Weights of a small GPT-style language model, trained from scratch on English Wikipedia.
Size: 25 layers, width 256, 4 heads of 64 (1 for keys and values), vocabulary 3242.
Architecture: RMSNorm before each block, rotary positions, no biases in attention or MLP, untied embeddings.
Each number is 500 + 25 x the weight over its row's rms, rounded and kept within 0 to 999. Layers, rows and columns count from 0. Numbers have three digits each. The size before them is the row's rms in percent of the matrix's.

# layer 3 MLP down, 256x1024, rms 0.0535, rows 128-149, columns 640-767
096:505499524472508506486431510507474448500499488494500501465512420499494544521463506493493478500499490499491499535498501461465548498500529513474493499492648479499504468473500464497432486534499485516458501499535504418540499501499492489515503500490494462504501475505469496500515498498514486500526500490513498523493514500500501485499503426500486500518545497507498499541538545501474509500502
099:494501468479496485503526509513474510496499502509500499556508580503496548506483521487538494500472479501495500533489502510508448501500442496476488498574525430501477568500500526550487501499501494458501500500496489577499481494499499483517495500475503440493500440526542498500501501503506488552524500532486501520488491501500499490470455491500518489496525492504497502536507452463571511501520
103:498499500487523540539540464466460514497501501505500499475476465498523427521585455510444504500556472500523501506529509494512499500499513529498503499498417568499505529521501476571443510518499548433488500499493510559519523504501494517476500500442521508501499563519493513500515498500517513501538501527519499535506501498499499501499522546501502512516528513503507497478508488529532486499480
097:504499494457519478556537459492433509502498500487501500488510518499520487535505535518424504500523471499538500471501505498500525499500443513506504500451615501500476534578500491467480517538500479511515498500481506425469500501499534502485499500465509539510500535489533511500490500500498493428454500477502500480496477500500500507500487478501497504520533507527496499526531516468495457501492
104:505498457527522513496423496459536500501502503503499500452502396499507471514490443502495491500504493498514500471513507543496478499500550500491530500547538514500515510447500475454477506533499569488489499499525502540470512508500530509520500500517500461499499493523481498500543500498511515379512500490494500473478487502500498515512428513500508508496510504511503501523513532486506510500533
099:497500491469510486501535484528499493501501509488501501535497509497513496479450463498491502500515500500485500499502496483505543499500489536500560500531504484501512541464500473493503499568499477469490497501490500553513487496499517489571489501470516552491500417498428488500499500500497506489477501482500500458502491499501502500487587499501497493506580494507501500453506472534559469501485
101:498498481433507512524432412525463502496502526508500500434488510499501543510509495509512511499516468499472500480501511616507527500500525548488471502535510554500503489511500442455524517570499481503513498499505509564464515500501526496516507500568507560511499503520453503500503500500510489510479500523507499500519511501500499506514467449499513503507464505489504502514524425492515492500490
104:497499515491489474472577465491445470499503477518500499478506454500477510499579509498522501499507515498539500486501475464510541499500508534485523503544590498500472573441500574481521500493499506421509499499501498549447492495501471503524494500510502445490499471487476490500517499499476500488470500489518498464481512499500498507496430547499515488507569488516505501437531560501442531500493
101:502500515488483524527400496506510494502500488502500500479486568499529472526583512499441531500473462499531500536498513558525464499500518511488447502438450449500552475503500494511481515501499443493499500500483507435506515497499523501498498500449530513509500496489478538500512498498508510498485500508513500517500498499500501479505550506500495506507448488506499499455523516493385524500529
105:496499534475511464478484441495546518503501489506500500491491525499489496487431548488482490500523432498533500522496496464508503499500532483526541502479493491501499539446500541554444485554499548395460499500489504410511516491500497502494491500510496532490500530482476477500480500499492505522551500488502499450486490500500500505483541526499494491493498495509501501487490538428499513500492
097:491499517559519488512470444505481483505501485508501499487507463499492485498510494494558464499522494499491501521503501484497456500500488509511501501516467509500480531464500598553526478498500560493531497500488499470526508492501519476472501501507494493503499512491485517500491499501497502466498501559495499502505489497500500501536462492499509491508447504464506500463517475494511492500530
098:496499517521490531552487533488473512501500497499501501508502494498501500518453535501430514500503476499473500503499497478505555500500483564470518501483511505500429460535500433482447534511500524532509499501493503489490500502501554478549498500537489445494500451516560482500524500499493504522433501524497499495538507497500500495458524467500482505503531511521504498544478508460523485500514
097:496499507510537505540499522492482518501500504500500500524484568499495511513475471491654505499504534498528499508501502454504522498500489501512431501463473530500483444490500513507486500454498492496489500499503503583514492494500490494462502500517501448488500545488538486500495497498501495527475500482502498505508504499500500508514553550500492498481445486502502499567466510518520490499507
107:503500501486495543495519506505518488500500479506501501496518453499498548492478491497523510500491467501529500498508488505506524500499509499501530500508418490500476549499500528479514500431500511457507499501485496496451529504500493499512491500443488493499500454550455473500505500500501505507541501523492500448496505498500501502505474504500506486502553500486502499500478457524555534500542
103:502499479479523471477524521516506514502501504502500500553503554498495493511516524494488471500476424500480500465507496512499478500499469486519512498482502466500474491504500445512490522562500431491516499500523505405486493508501481495500496500525512509490499434515498518500494500499519511513517500482517499563492499499500499504520522539499508496511497487514502500448502475527439519500553
094:504500481509487512486487455491492495503502500500500500493492469497506501506497453508443525501516533500482500462508510566494491500500541514495532502547530437500531548504500440451490512565500413467486498499512509506517506507501539500514518500547526565484500500519463506500529501498508503471456500522511501496525499503500500505508495496500508505500441505523504501480481515465471501500587
099:502499525499529502529490555501501506499500505494500501492511615499502464521483474492481534500509513500527500477492488479504497500500518547494541498474520491500494504475500487459468500465500465537479500500506502598553505501500505497511489500500481487500500489538555504500498500498494489513590500512491499502487506499500501490517475486499483508522516504491496500511515458502503501500413
099:497501552534464503509456511519416519501499479496499500465505634503487489480542519490476500500495459500487500487497496491489532499500473472492480498460546520500497524460500522470557496437501510461534502500497473538515503496498464476529483499479483486489501531494480501500491500500489495492534499442493501489458497502500500487512463534500491490503431500505494501504489450512482475500546
105:495500493496510490488453511461508509499501509500500500484507550499470502475524436503467471500533491500486500492499481491500504500500535497526441499547500460500522555443500582619532494442500568422494499500497490408507495499500511512509494500473469540468500469483526477500508500499484508501507500583492500491525485501500500490476494541500493494495488508499501500534484494516456488500519
100:498500506495459490520504527466468486503499493494501501542497549499528464525563509502465520499497537501534500485504516557502530499499474479447472500577455504500502479545500546483484508553499470493508500500482490461488499502500512509493506500519502515506500559479512541499455499500509509443538500533491499542507501496500502502555499471500490509499557500487497497467498498542466513500548
104:497500490501470476488551489515576518494501496502502500522498508498499520515491504504497502500477463500470501485504503464508488500501537503526441499479534497500466431523501492502453501578500529524479497501499496561505525497499509502447501501533483522486499501465478484500508501501495509495511501494491501499474503496500499496521455423500498505506506488493502499436472446481484483501467
104:500500572463512519501554508484418490503499524498500500519519493503499566534508509495539497499501487500496499466494501484510468499500493518509516494510507527500500536462500502515533487477500456454501501499463504454497508495498515483529509500499481479517500498532505508500471499501516493501481500535490499522526492500500501509567574559500500500511382505514494501471493533506594511500469